From a checkpoint of a small transformer trained on Wikipedia.
Size: 10 layers, width 224, 2 heads of 64, MLP 640 PolyReLU, 5.38M parameters.
Architecture: no biases in attention or MLP, an embedding shortcut.
Each number is 128 + 24 x the weight over its row's rms, rounded and kept within 0 to 255. Layers, rows and columns count from 0. The size above them is the row's rms in percent of the matrix's.

# layer 5 MLP down (transposed), 640x224, rms 0.116, rows 354-369, columns 0-223
size [100 107 100 100 101 106  96  98 101  98 102 100 102  97 100  93]
[[129 129 135 153 118 122 142 199 135 118 116 146 157 127 174  74 106 120  89 134 112 153 131 111 146 149 101 149  96  93  98 106 119 138 155 107 107 124 146 152  99 161 122  82 123  93 137 122 119 103 133 121 109  94 113 123 111 120 170 146 122 153 130 114 152 110 127 134 151 146 164 163 158 113 127 144 129  68 144 132 127 135 105 116 141 158 150 149 112 161 109 121 153 170 116 162 123 150 157 143 127 107 102 139 103 107 120 114  89 120 134 145 119  50  94 126 150 104 120 125 156 130 121 106  89 109 114  74 143 146 138 140 117  88 102  93  82 128 135  85  84 127 136 129 114 102 120 165 117 129 156 135 107 109 115 100 127 147 147 130 137 119 138  90 144 141 111 153 123 143 117 109 133 111 138 112 130  75 143 167  99 129 151 152 135 123 162  83 146 140 131  97 166 125 116 122  96 130 137 153  87 130 183 128 135  92 109  97  83 144 122 117 118  79 144  90 107 125 177 122 128 176 156 120]
 [140 112 104 130 152 153 140 117 130 175 138 171 134 121 144 155 107  93 127 135 130 114 115 183 161 126 143 119 124 156 133 123 191 142 131 178 156 112  88 138 121 119 164 133 162  81 158 163  81 137 151 120 127 124 147 149  71 135 120 146 136 160 160 107 128  90 106 123 125 116 113 133 125  99 128 118 122 116 159 133  98 178 140 110 106 150  97 130 102 103 144 148 154 124 125 130 114 126 136 157 124 112  99 165 116 148 133 148 140 120 133 142 149 109 120 134 141 119 150 126 121 117 185 135 161  87 132 141 142 126 101 156  96 102 117 110 104 168 125 175 148 108  78 140 105 170 100 110 163 155 105 128 150 134 150  82 106 166 110 185  99 109 130 114 118 123 138 123 109 171 133 128 178 159 132 121  81 103 110 151 104 102  77 141 135 144 143  98  69 140 148 172 109 123 149 130 117 107 105 128 133 158 179 135 125 121 123  81  92 142 100 121 114 127 123 117 109 115 109 134 105 149 113 143]
 [129 137 137 115 102  89 168 147  98 129 137 152 142 137 110 111 110 138 131 122 156 132 159 131 140 160 132  93 109  84  94 124 102 163 141 116 118 177 138 104 111 113 121 169  81 107 100 159 163 110 132 137 139 127 108 139 121 168 165 136 107 114 113 135 106 110 146 156 152  93 147 165 127 178  99 129 128 153 124 104 140 139 103 103 133 131 145 175  98 145 101  72 113 140 110 120 112 126 109 119 152 155 143 120 157 114 136  75 116 116 120 145 139 164 130 139 125 108  96 136  98 117 160 104 116 158 145 104 115 110 106 110  89 127 158 126 134 155 110 139 139 165  97 146 149 175 104 113 142 122 173 121 118 147 111  78 145 101 111  89 104 106 134 136 156  97 168 127 153 164 139  48 135 141 107 136 140 107 138 143 144  97 156 119 114 107 124 136 134 123 146 136 212 133 112 157 118  77 106 165  91 136 139 108 109 146 101 115  80 121 117 141 127 135 151 153 147 165 108 107 127 137 144 157]
 [105 176 123 115 136 140 126 143 177 113 161 166 127 107 100 114 167 107 151 155  97 129  93 111 162 151 109 117 101 121 122 155 113 113  83 140 181 134 136 135 139  73 104 140 142 167  87 114 156 112 125 110 107  96 119 131 138 119 133 172 162 142 170 110 133 136 126 166 114 121 162 130 129 119 143 119 159 149 125 105 131 154 111 125 145  87 107 128 114 153 126 147 132 144 103 139 171  63 122 124 126 142 107 104 137 149 116 101  97 114 140  89 143 100 119 146 130 109 135 105 122 129 116 133 136 127 113 159 118 109 143 164 124 131 155 137 135 114 146 195 118 115 126 130 112  93 110 133 115 126 127 129 126 138 146 171  73 116 126 123 126 104 146 109 106  93  95 184 159 139 143 103 108 144 133 135  85 125  97 140 120 127 125 118 143 155 110 174 123 111 149 126 120 135  91 120 156 117  90 122  98  48  81 147 114  96 135 165 168  74 151 113  71 136 116 148  97  97 114 108 105 144 147 135]
 [184 152 126 127 118  97 152 127 153 135 174 159 117 101  97  99  68 118 127 110 172 132  91 112 130 140 115 169 119 124 124 131 100 144 137 130 105 108 127  90 151 145  99 129 116 132 142 117 167 118 149 122 165 121 137  94 166 150  98 134 162 130 137 117 112 150 146 134  96 173 142 137 120 120 118 110 142  83 122  94 144  99 111 106 146 161 113 142 109  75 135 133 140 122 120  53 123 121  79 121 118 147 114 162 108 139 152 157 161 155  95 118 147 101 109 133 136  71 105 131 119 134 117 129 144 136 152 160 164 158 153 134  99 124 160 127 146 136 115 122 130 127 115 166 129 138 150  69 150  84 142 132 131  83 110 107 151 109 126 120 152 144 131 127 102 184 155 109 172 163 134 112 105 109 101 121 158 120 130 162 106 140 111  79 132 156 100 127 156 101 124 186 131  94 135 135 152 156 146 111 135 120 151 110 134 136 100 109  77  99 154 122 141 136 153 103 114 140 156 155 116 106  91 126]
 [135 165 118 149 104 121 124 139 115 130 101 124 162 153 151 107 128 102 124 112 144  97 114 115 112  50 111 114  87 156 193 142 118 120 158 116 130 166 104 105 107 125  69 126 166 147  61  84 111 160  80 104 128 118 109 144 130 121 143 163 127 130 129 113  94 133 105 134  88  86 145  89 127 145  69  88 169 128 146 148 149 126 126 114 144 114 112  75 129 163  93 131 116 133 136 144 128 135 116 125 118 103 146 140 102 100 115 142 137 165 120 140  94 105 140  89  98 141 114  98 171 144 157 188 127 110 129 131 137 147 118 142 105 165  89 132 123 134 101 130 123  82 124 116 122 160 116 117 115 109 163 158 113 117 141 141 113 105 115 120 168 159 131 102 169 127 121 109 109 123 141 120 131 146 121  98 145 144 131 135 114 135 140 107 126 112 143 174 142 170 120 134  65 164 106 122 126 174 164 148 113 101 106 121 133 111 130 118 141 139 149 176 109 129 144 142 143 157 119 119 121  99 104  99]
 [138 107 158 139 111 126 155 101 141 110 120 158 142 147 149  77  88 142 144 132 114 125 159 158 131 148 105 127 112 114 111 100  89 143 130 105 119 126 163 105 188 146 131 152 133  88 134 201 137 151 168 110 146 160 142 109 148 120 130 138 141 120 163 127 130 162 111 135 114  58 127 135 110 128 117 125 137 128 148 132 149 159 116  84 131 149 111 115 121 195  77 151  93 144  81 116 126 160 172 117 146 123 123 156 105 176 135 121 105 120 130 135 125 149 132 116 145 109 170  69 125  87 116 171 110 128 120 119 131 150 156 110 160 143 119  94 115  85 128 137 110 134 168 131 145 121 108 147 140 130 108 113 102 139 148  97  81 130 129 152  86 127 108 157 142 151 133  95 175 111 128 129 127 134 141 119 156 164 109 107 139 126 169 138 146 137 153 141  81 170 110 119 120 108 117 114 136 161 108 161 119 125 145 143 147 120 132 126 123 148 117 168 116  86 144 106 132 202 128 152 116 136 163 112]
 [131 129 135 147 107 172 129 120 111 131 131 132 211 106 109 120 119 124 114 115 146 126 136 135 102 163 121 181 165 109 107 134 122 126 191 179 161 145 136 117 106 153 171 160 142 116  90 105 129 118  95 133 127 123 186 143 132 155  99 126 167  97 112 111 140  91 131 139 115 113 124 158 145 131 118 146 127 133  89 111  87 141 141 111 159 122 136 149  65 122 136 150 127 118 117 139 169 109 150 141  91 137 145  80 103 182 145 152 155 162 119 113 161  90 118 116 123 136 134 119  79  97 106 133 121 156 105 120 121 108 174 110 158 102 114  98 112 125 123 115  90 134 172 135 146 114  92 148 153 122 137 101 121 147  67 143 113 109  93 133 138 136 152 143 142 142  95 125 112 141 175  80 122 159 170 133 132 121 114 124 140 127 129 111 165 135 144 125 156 131 134 125 142 114 120 104 107 189 170 158 144 134 173 124 127 131 122 143 123 151 136 101 115 116 134 123 130 103 117 156  79 145 159 141]
 [137 164 120 120 129 116 157 133 139 123 168  93 185 156 158  81 164  98 126 181  86 135 102  87  98 132 152  94 128 108 115 158 111 154 122 123 148 135 150 118  91 127 140 103  99 135  88 124 115 113 118 127 111 107 136 155 123 125  59 131 147 147 138  91  81 171 140 152 107 129 114 147 121 121 129  94 128 106 171 122 148 137 132 128 140 136 154 149  98 150 144 151 111 139 132 156  68 149 125 135 150 124 174 114  98 115 115 127 110 102 134 117 111  98 124 137 117 151 157 107 109  89 158  92  86 122 124 120 112 100 200 108 133 117 166 161 103 101 127 149 134 148 132 146 100  91 110 116 136 106 139 143 104 116 135 118 157 120 142 130  98 116 146 155 147  79 114 131 142  68 134 108 128 152 141 143 149 127 121 144 137 126 147 138 116 135 183 130 151 105 130 119 151  69 118 109 115 113  95 121  99 154 151 152 133  99 117 120 129  92 109 149 147 123 111  80 151 148  96 192 130 142 120 127]
 [127 161 150 129 161 137 150 131 150 134 138 115 164 122 139  89  84 147 170 131 178 174  99 112 136 138 136 118 108 101 108 115 112 164 131 139 142  98 195 136 103 167 146  62 108 134 148 140 119 107 134 136 122 141 109 151 163 120 161  97 122 136 127 153 149 131 120 112  94 139 113 142 148  96 122 130 137 145 126 112 165 107  97 139 129 142 145 160 135 144 165 128 152 117 157 151 116 107 105  95  69 107 167 101 132  90 151 133 136 133 122 107 132 117 158 118 114 155 124 137 134 125 108 114 133 150  96 127 104 146  88 101 141 143 104 142 140 159 135 105 113 157 196 116 171 108 109 120 140 137 165 123 142 126 132 130  82  85 127 102 115 112 187 116 115 144 110 126 114 148 143  71 127 102  87 145 135 130  83 151 149 123 160  90 154  90 118 153 119 165 149 155 167 132 123 137 100 150 131 170 105  82 103 150 180 164 132 117 139 108 136 137 109 122 135 130 131 148 134 108 150 123 154 170]
 [124 113  85 130 110 146 117 136 121 167  95 103 148  44 136 145 103 121 175 117  96 120 167 136 150  97  67 139 131 164 158 125  99 127 129  75 111 126 125 163 142 109 125 134 138 116  73 123 146 135 144 107 128 110 138 160  99 138 121 107 152 138 123 100 116 127 107  71 154 101 127  86 166  82 130 110 159 108 103 122 155 159 124 139 122 148 131  85 127 153 109 108 112 162 131  97 128 137 118 153  94 129 142 161 140  91 125 115 138 142 120 136 154 110 149 167  81 145 156 138 186 151 128 194 165 155 113 142 124 118 147 151 130 136 129 132 158 151 138  86 153 115 124  92 120 123 157 154 113 113 165 156 104 175 114 123 107 102 103  84 129 150 124 118 109 130  84 111 137 126 153 145 121 136 152 110 106 165 100 126 155 127 157 133 137 112 138 129 145 129 148 139  82 122 130 104 102 166 130 169  81 143 125 147 148 176 115 103 135 133  94 145 112 142 136 112 112 134 112 115 134 127 120 130]
 [117  94 133 110 134 158 111 115 100 120 161  91 130 103 116  93 138 180 150 110 108 111 131 137 115 149 133 166 126 133 130 191 158 145 114 108 114 155  97 106 142 151 132 125 111 135 120 142 134 123 126 132 133 144  99 147 120 147 156 124 152 106 137 130 129 121 139 124 147 187 166 119 147 137 120 130  83 159 139 100 136 121 146 130  50 150  87 120 145 152  85 136 125 129 107 147 113 102 112 112 117 155 103 140 166 107 147 134 135 165 152 141 125 153 112 122 146 176 159 141 131 126 141 154 149 137 140 109 126 140  99 185 115 161 153 127 109 117 129 104 105 193 142 112 134  68 123 146 140 127 120 129 114 137 175 107 143 144 160 100 136 140 131 143 110 123 126 135 154 164 120 146 171 136 126 134 129 136 110 112  97 113 166  97 122 101 138 134 105  76 139 103 113 103 138 128 128 136 104 119 149 162 169 169 137 155  76 123 145 133  91 131  68  96 126 162 136 113  92 191  67 124 163 115]
 [109 161 123 107 129 123 110 117 125 151 132 133 126 135 142 130 103 114  99 143 142 166 138 109 125 148  93 139 128  97  72 137  90 123 108 110 108 123 103 133 119 168 139 108 126 117 160 152 151  94 135 140 116 116 123 143 123 124 124 182 123 111 126 130 133 168 166 164 128  86 132 157  98 147 104 130 164 116 152 111 107 137 102 102 154 134 188 169 148 164 141 148  86 140 142 162 128 124 148 145  94 102 134 163 102 132 110 152 127  91 117 136 116 135 167 167 155 144 148 154  76 147 118 100 148 137  98 166  89  99 144 160 133 134 108 111  98 145 149 125 132 147 160 154 137 171 106 135 138 157 169  89 168 160 114 153 128 114 114 158  91  87 139 154 130  98  94 112 142 151 128  42 157 175 129 148 146 137 141 105 123 117 126 115 120 157  99 147 129 134 103 118 188 114 103 127 123 106 127 137 124 126 114 114 162 100 141 129 141 157 135 139 106 129 186 117 139  98 140 135 137 136  93  80]
 [134 104 143  89 117 136 139 137 131 150 115 119 137 155 102 124 144 118 162 136 143 124 144 116  87 136 130 131 114 144 168 104 124 107 105 104 168 144 136 136 199 201 108 117  94 167 148 139 105 119 119 143 164 118 122 113 128 173 112  98 141 120  82 131 139 141 120 112 136 115 124 119 101 154 140 138 143 102 108 118 151 120 111 157 134 141 170 109 116 120 123 175  97 122 141 144 141 127  98 166 144 139 100 127 151 140 129 130 107 148 139 126 161 155 134 119 131  95  88 159 136  94 132 174 107 143  98 144 154 118 162 146 166 128 171 114 122 159 129 141 123 120 111 123 123 105 144 123 143 163 140 167  93 130 176 101  88 104 130 135  72 143 108  93 100 130 123  90 128 131 134 136 140 111  76 103 159 147 172 145 154 101 171 160 127 120 132 199 135  95 189 156  96 173 138 130 132  96 119 156 138 104 122 132 155 170 165 118 132 143 101 158 149 132 154 138 153 110 133 116 123  92 157 119]
 [124 119 190 122 122 154 127 133 109 164 110 147 118 106 100 150  73 129 142 119 161 111 121 160 116 121 130 126  83 159 144 130 114 139 136 116 173 129  94 134 106  92 118  99 133 161 144 122 132 131 150 166 139  74 133 126  92 123  85 160 122 177 138 169 118 115  86  96 109 111 172 110 106 107 156 128 156 109  93 132  88 110 141  84 153 143 132 115 113 144 167 147 147 110 120 142 104 124  79  88 139 122 105 159 127  84 146 130 154 143 141  92 133 139 145 151 118 140 129 106 160 121 118 180 125  96 139 188 136 124  99 126  98 133 138  72 151 144 121 147 116  94 146 134 113 107 155 154 130 153 149 158 110 124 123 116 117 131 126 136  73 127  66 117  90 170  93 103 170 154 140 137 146 145 106 114 139 182 135 146 162 121 103 133 141 113 140 140 145 129 128 139 112 158 145 123 121 124  92 119 110  90 140 118 148 113 152 111 163 171 107 175 122 129 147 117 134 140 112 141  97 111 115 144]
 [131 145 168 157  92  97 112 103 128 131 131 172 135  97 116 127  96  87 106 155 120 145 148 155 187 143 113 162  97 133 134 159 129 191 114 122 157 147 106  90 115 125  95 118 162 108 131 103 168 117 130 108 111 129 114 143 162 120 151 124 142 138 120 133 137 168 112 146 108 107 131 116 107 161 135 132 174  90 116 145 121 137  90 131 149 134 178 124 165 103 106 126 106 131 180 125 124 146 118 104 141 126 176 131 160 153 118 105  98  86 115 113 114 133 145  86 138 162 126 131 131 133 140 108 143 141 103 134 139 145 123 116 161  97  81 102 155 160 132 145 127  86 120 179 137 144 101 145 152 111 139 132  93 141 130 135 108 167 135 131  81 115 140 132 126 145  76  84 142 152 155  56 145 124  99 112 133  86 111 134 137 120 133 123 118 126 125 121 171 123 145  93 140 154 108 141 111 135 120 123  88 138 145 118 148 119 141 122 109 113  84 148 120 201 110 145 177 147 159 130 120 120  97 106]]
# layer 5 MLP up, 640x224, rms 0.125, rows 355-369, columns 0-223
size [104 102 101  98  97 108  94  99 100 102 109 109  94 101  92]
[[182 123 154 139 137 147 103 120 129 156 129 131  94 108 168 142 111 126 138 175 128 103 123 120 118  88  99 148  98 120 111 119 145 112 129 129 130 139 111 149 109 108 141 164 135 112 148 116  96 142 124 171 175 175 134 105 104 148 148 130 124  97 139 117 103 114 126  81 153 143 111 134 135  92 157 127  97 111 129  82  80 170 118 115 139 124  71 147 130 165  97 109 122 144 101 184 124 131 149 160 123  97 169 138 148 123 163 153 138 143 133  91 106 126 145 132 156 150 131 101 124 138 128 140 100 149 148 103 137 103 119 142 118 123 122 171 127 158 153 111 115  92 121  96 116 132 130 150 157 149  87  95 105 147 169  70 126 174 122 206 144 100 134 119 152 153 146 111 110 135 105 160 134 126 136 104 133 117 164  86 130  68 105 120 150 147 121 122 114 167 147 119 109 122 105 124 101 131  91 142 142 101 156 138  98  87 106 109 110 106 152 116 137  71 125 105 142 137 140  90 122 138 107 118]
 [102 132  97  89 174 105 158 119 145 154 168  96 117 155 118 108 102 144 110 141 126  84 155 110 144 138 111 114  73 116 105 166 134 119 119  92 143 137 111 124 155 126 139 130 101 113 126 117 129 155 123  87 116 147  98 141 121  99 169 127 125  71 139 156 158 125 147 149 176 134 162 125 127 112 129 125 129 138 120 151 162 159  92 142  94 114 118 143 133 114 112 109 150 138 126 140 149 135 122 105 138 155 128 142  71 123 121 127 114 114  99 115 135 150 148 100 128 159 149 128 116  98 145 101 109 161 160 138 131 139 153  82 144 121 137 142  91 108 144 106 157 114 128 127  92 151  87 130 100 133 140 109  88 179 127 136 127 166 127 113 135 140 175 166  73 127 147 144  99 127 180 103 114 157 121 122  97  68 115 111 102  99 133 168 103 115 126 150 120 168 103 128  99 142 161 177 119 115 132  93 103 121 145 124  91 158 103 178 137 100 130 145 134 127 109 181 130 136 150  80 139 177 116 139]
 [146 160 155 155  95 141 141  86 112 165 115 140 164 108 122 131 142 110 158 117 119 158 148  78 124 113 136 125 104 178 143 127 115 122 145 131 157  83 136 144  80 105 100 154 141 110 108 109 118  78 146 211 118 115 117 155 147 117  81  80 128 135 118 155  73 103 110 111 105 154 106 136 131 152 147 161 149 140 120 158 157 135 128 132 134 157 164 120 107 151 110 140 118 151 146 112  91  95 128  82 148 140 140 103 120 122 125 131 128 144 115 123 126 114 111 112 112 116 114 158 136 119 108  93 140 164 119 139 135 173 135 121 157 127 135 118 166 106 101 155 127 125  81 156 140 113 160 124 147 117 142  91 144 115  89 132 151 110 142 151 117 109 142  97 157 168 131 105 131 134  73 130 114 129 116  99 127  99  85 105 120  81 126 140  97  85 132 115 150 145 135 121 151 100 149 125 120 122  96 117 101 158 102 121 148 119 108 175 119 187 111 102 139 151 138 144 117 117 150 134 171  61 155 138]
 [122 138 155 137 109 142 118 155 131 127  95 128 102 143 113 180 134 171 125 134 160 104 131 100 145 168 139 119 150 135 136 109 135 136 147 138 159  89 134 162 110 123 127 130  95 109 147 148 113 118 157 172 126 142 120 160 117 112 160 129 129 157 154 136 107 118 200 108 124  74  96 121 157 100  80 147 122 147 145 144 109 130 122 155 101 144 133 118 142 154 120 101 154 124 103 182  77 161 156 141 114 159 165 126 137 162 137 126 156 139 168 110 137 144  90 133 149 151 125 111 130 149 117  90 172  66 128 111 141  97 117 164 140 128 114 128  89 133 127 128 146 146 148 125 108 122 116 133 149 117  90 143 153 123 112 164 158 122 125 145  90 118 105  92 135 129 119 148  92 154  87 121 135 109 119 129 129 121 144 133 147 109  82 128 147  94  89 128 170  82  81 157 144  84 144  86 137 136 109  82 120 176 147  93 104 114 113 113 120  88 131 116 147 147  91 138 127 112  94  82 118 119 124  92]
 [120 130  85 129 182 138  74 129 149 125 134 133  71 114 119 152 135 127 133  93 134 136 135 110 128 167 111 138  76 183 114 148 179 143 161 139 133  99 143 130 126  99 150 139 142 103 160 139 123 122 108 120 109 166 149 148 135 117 143 146 146 135 157 131 156 172 167 151 147 113 160 141 131  76 132 125 129 119 110 125  93 191 120 106 132 149  92 129 146 117  94  90 104 123 138 128 101 136 144 129 103 103 138 184 124  94 109 117 151 174 100 157 154 123 174 137 172 130 137 116 120 141 129 157 165 152 143  95 102 103 130 120 141 163 132 121 155 142 117 131 123 135 146 159 119 156 129 114 158 110 118 114 132 156 137  98 128 105 147 102 110 171 130 105 124 167 159 128 131 113 115 189 152 161  94 120 100 193 151  97 145 148 134 123 110 129 114 132 151 124  89 120 124 114 163  85 153 105 152  98 163 162  93 134 122 140 127 117 139 141 102 163 117 110 142 120 120 117 104 112 112 101  85 163]
 [159 136 147 136 131  89 123 105 138 119  86 100  89 160 156 136 133 168 106 130 158 116 116 119 125 147 133 130 111  77 143 149 110 162  96 143  94 147 150  94 130 157 144 135 113 107 120 130 125 101 147 118 116 168  77 162  99  88  82 137 151 154 133 144 120 121 166 115 105 133  71 120 109 164 128 134  95 164 144 142 121 170 189 131 113 121  95 103 153 160  99 122 149 143 128 118  94 130 136 102 129 146 147 109  77 167 176 144 128 139 124 138 136  89 103 126 113 148 129 107 137 123  85 127 142 114 154 148 168 162 148 121 150 108 112 131 121 107 152 117 149 137 155  91 142 134 172 131 133 108 125  93 152 139 132 122 152 132 106 102 101 119  96 140 147  94 216 143 111  82 122 115 149 132 144 163 140 134 108 105 147 118 128 151 119 163 160 135 111 129 115 107 147 109 138 153 159 148 103 140 172 160 136 119 142 153 149 143 150 121  88  79 134 138 115  90 101 147 108 142 109 110  93 138]
 [163 137 159 121 147 133 127 133 120 125 124 139 134 166  98 111 156 154 142 128 107 101 168 146 171 124  99 151 113 184 139 169 122  97 133 149 163 135  97 171 124 114 113  98 153 127 149 130 155  81 149 174 160 132 159  92 146 156  79  97 161  91  83 134 153 126  95 145 146  99 161 122 108 121 122  99 140 130 104 125 110 109 105 125 145 192 100 119 112 141 121 176  90  80 164 110 127 108 130 147 108 158 126 145  99 156 158  93 133 127 123 130 133 146 123 159 130 129 142 124 111  97 132 111 165 123  71 111 104 126 135 139  81 124 132 107 137 142 104 141 120 157 118 108  91 153 119 112 136 124 137 120 153 119 106 139 154 100 132 173 136  93 169 113 129  92 114 154 101 146 162 119 129 137 163 118 104 114 106 131 145 101 122 148 110 184 104 114 158 174 165 110 101 108 129 123 121 120 117 152 127 135 139  87 120 162 144 138 117 162 154 131 157 151 143 153 156 130 144  87 132 122 152 178]
 [139 164 154 103 111 160 160 143 118 167 127 148 144 143 135 158 146 167 170 154 151 101 117 126 101 127  75 131  87 141 121 117  75 145 123  95 120 122 125 102 120 135 119 146 141 152 130 100  82 104 126 163 145 151 121 106 139 106  99 123 134 155 121 138 106  78 147 180 125 141 106 176 131 124 102 111 127 130 128 148 133  89 109  82 136 179 168 147  96 162 142 129 106 138 129 123 134 102  96 139 104 122 109 121 130 115  86  94 136 105 161 124 163 101 126 129 149 130 138 189 147 105  64 105 135 129  38 112 132 124 130 137 125 115 110 120 140 155 109 119 144 152 148 144  95  88 151 106 159 148 128 140 171 118 137 130 118 126  83 147 130 130 146 168 139 126 131 124 138 158 131 132  85 105 124 152  89  84 107 151 150 110 145 130 137 118 128 137 136 138 123 129 148 123 177 108  80 140 152 117  95 119 159 136 130 104 112 147 103 157 121 137 116 117 130 110 151 144 136 168 159  74 145 100]
 [164 133 142 169 118 122 132 134 112  99 110 133 123 159 135 140 110 145 183 148 172 117 127  90 122 153 105 136  93 124 131 152 144 146  95 125 122 131 188 137 120 155 131 127 162 104 105 163 107 125 133 154 129 144 135 152 178 113 154 100 141 161  66 189 129 108 113 119 134 168 119 114 130 150 103 127 128 121 101 167 138 131 107 172 106 132 125 178 182 145 152 119 154 126 124 102 119 123 120 129 102 135 118 116 140  95 148  67 170 119 106  95 125 125 105 144 106 176 109 136 115 105 168  92 155 140 156 158 121  97 126  94  85 134 117 153  92 131 139 157 134 129  96 140 119 133 147 189 185 136 137 108 143 110 124 109 133  81 100 164 117 113 162 134 143 158 167  69 127 149 123 129 100 157 140 115 156 111  76 143 123 120 107 115 115 114 102 133 134 151 152 118  83 126 168  94 131 115 121 149 102 109 118 143 152 160 142 150 100 147 135 134 149 115 124 129 123 125 135 139 152 104 132 130]
 [ 68 108  89 105 108 134 128 144 170 149 103  79 114 110 152 138 162 117  91 141 155 116 112 138 149 129 130 106 127 143 148 141 175 153 165  96 156 124 110 137 153 150 178 124  88 189 159  72 104 120 149  99 122 104 122 109 112 116 137  99 131 130 141 123 139 106  89 146 139  73 123 103 129 151  90 100 130 158 163 216  66 142 127 114 122 131 133  88 145 117 180 141  86 101 168 174 140 147 108 101 113 127 145 160  86  94  96 116 127 126 106 129 114 132 127 148 123 118 133 165 144 129 175 152 146 103 132 135 134 128 149 120  82 116 127 113 144 174 129 126 152 138 127 124 112  90 163 128 137 121 110 145 118 152 146 140 121 110 129 135 131 110 105 132 123 103 175 191 124 102 121 123 113 154 161 165  86 152 128  98 140 154 123 140 126 148 128 126 161 135 134 139 118 122 117  89 159 121 123  85 118 113 120 134 115 148 137 135 162 125 132 133 114 156 130 118 127 117 120 117 115 119 119 126]
 [127 187 103 136 173 122 119 117 109 166 128  77 163  99 145 107 169 115 158 109 117  91 155 173 124 178 131 158 125 118 110 127 132 158  89 140 131 124 127 122 148 135 138 100 140  98 102 132 124 123 145 125 130 136 136 163 139 163  85 125  91 114 160 151 142 180  66 146  94 150 146 137 134 157 112 111 135 137 145 123 150 121 151 112 133 153 117 119 155 140 137 123 110 101  79 129  87 168  90 141 109 174 103 148 153 139 105 114 136 154 149 131 146 112 130 124 140 176 131 130  98  59 163 130 136 112  92 154 107 134 101 151 125 143 140 124 107 132 127 117 157 143 117 120 175  96 143 130 142 100  98 135 103 129 126 123  94 154 137 154 126 126 149 119 110 127 205 184 137  98 127 133 116 127 105 125 132 146  86  89 139 146 122 104  91 157 119 130 130 120 156  93 141  85 131 109 128 176 111 134 145 135 173 158 122 160 129 128 146 132 109 150 103 146 133 114 160 162  91 138 111 127 144 154]
 [144 171 120 137 191 105 110 166 142 145 181 101 139 153 129 134 123 124 126 146 121 148 102 154 126 172  92 123 145 114 110 161 152 137 107 136 159 146  82 148 152 151 117 128  97 119 104 139 125 115 121 106 110 105 138 144  99 140 141 135 104 116 117 129 127 127 100 110 133 143 153 139 126  92 112 173 118 110 119 153 121 138 113 116 121 120 156 127 141 106 142 118 136 143 164 107 132 153 109 122 137 132 126  68  97  94 115 144  81 110 160  89 109 117  92 115 123 145 115 165 151 149 173 110 118 109 108 105 100 187 100 113 142 120 123 205 103  87 144 117 143 150  59  94 150 154 115 107 128 112 137 129 107 129 144 168 131 107 108 154 183 146 100 123 116 146 122 152 136  94 110 104 122 133  97 135 166 115 128 115 149 143 155 122  97 134 122 141  82 101 120 173 129  84  85 122 125 140 133 136 112 128  93 148 123 155  81 139 151  97 155 110 109 120  67 180 137 124 128 106 126 148 129 113]
 [160 106  76 172 141 110 128  77 151 118 129 134 140 147 150 110 122 161 103 146 118 179  89 139 130 114 115 144 122 113 112  87 146  87 119  86 108 135 118 102 153 122 121 121 131 148  83 119 106 198 142  96 168 118 116 122 165  91 148 145 121 112 115 107 131 140 160 125 114 133  78 114 125 109 164 136  94 177 113 127 121 168 110 136 131 139 141 124 107 151 147 129 125 144  81 139 182  95 158 161  89 139 139 120  88 163 154  76 137 129 126  89  88 203 101 136 148 104 130 193 139 131 151 136  99 141 150 126 133  99 122 171 148  98 168  92 103 165 136 122 126 149 116  87 140 111 119 107 101 119 114 145 122 114 152 143 112 162 124 147 142 137 137 146 120 105 107 103 134 124 147 142 153 136 105 146 128 128 141 125  96 141 116 141 117 125 139  84 131 136 131  96 147 130 132 135 122 120 132  88 117 104 111 103 116 123 146 100 155  80 185 130 155 128 116 115 127 120 123 128  85 151 120 132]
 [124 122 125 125  99 127 121 169 141 131 143 140  80 122 112 160 110 130  96 184  82 133 121 123 117 175 100 133 133 159 163 163 143 137 100  89 124 103 130 156 152  72 138 117 109 139  93 135 120  94 130 109  98 121  69 154 128 128  89 112 126 132 149  94 126 125 128 134 124  85 128 137 122 118 134 153 139 111  83 149 138 104  84 140 105 141  92 149  90 143 124 167 156 152 124 114 125 124  96 163 148 172 171  80 140 103 117 108 109 111 171 133 145 133 132 117 108 154 128 139 136 117 137 140 167 119 124 100  94 116 139  93 143 135 121 144  95 132 110 125  82 102 135  67 132 144 155 142 136 160 115 129 100 122 136 142 117 157 119 137 121 150 138 126 130 135 120 162 135 141 142 178 103 135 113 150 106 116 130 155 129 124 126 164 135 111 181 129 186  99  93 130 120  80 136 149 164 149  64 127 143 152 141  95 111 126  82 135  99 140 136 157 114 195 111 143 102 139 138 140 126 154 154 135]
 [120 166  78 153 140 124 145 151 145 113 139 143 125 157  99 125 103 106 139 181 177 125 129 177 153 138 136 119 141 105 125 140 107 111 120  96 125 109  95 114 154 115 132 119 145 119 129  77 135 125 120 106 150 113 114  97 116 141 137 144 147 110  88 166 137 151 118 108 123 168 155 111 127 162 102 110 142 110 153 127 106 127 124  93 150 105 112 139 156  84 105 121 116 150  84 146 130 108 148 119 112  92 139 152 118 155 148 114 123 135  86 102 112 150 118 158 101  66 127  88 157 113 166  91 122 150 108 105 150 135 115  89 119 109  79 130  96 129 163 139 123 150 131 150  96 117 118 150 119 139 102 106 162 129 158 143 149 115 159 185 172 165 107 157 112 133 141 163 149 106 144  87 145  97 111 132  99  95 137 136  97 133 125 163 117 161 182  80 149 170 114 108 141 129 133  74 162 117 126 130 131  99 173 121 116 129 127 133 141 137 159 116 159 148 129 144 138 131 154 177 164 114  96 118]]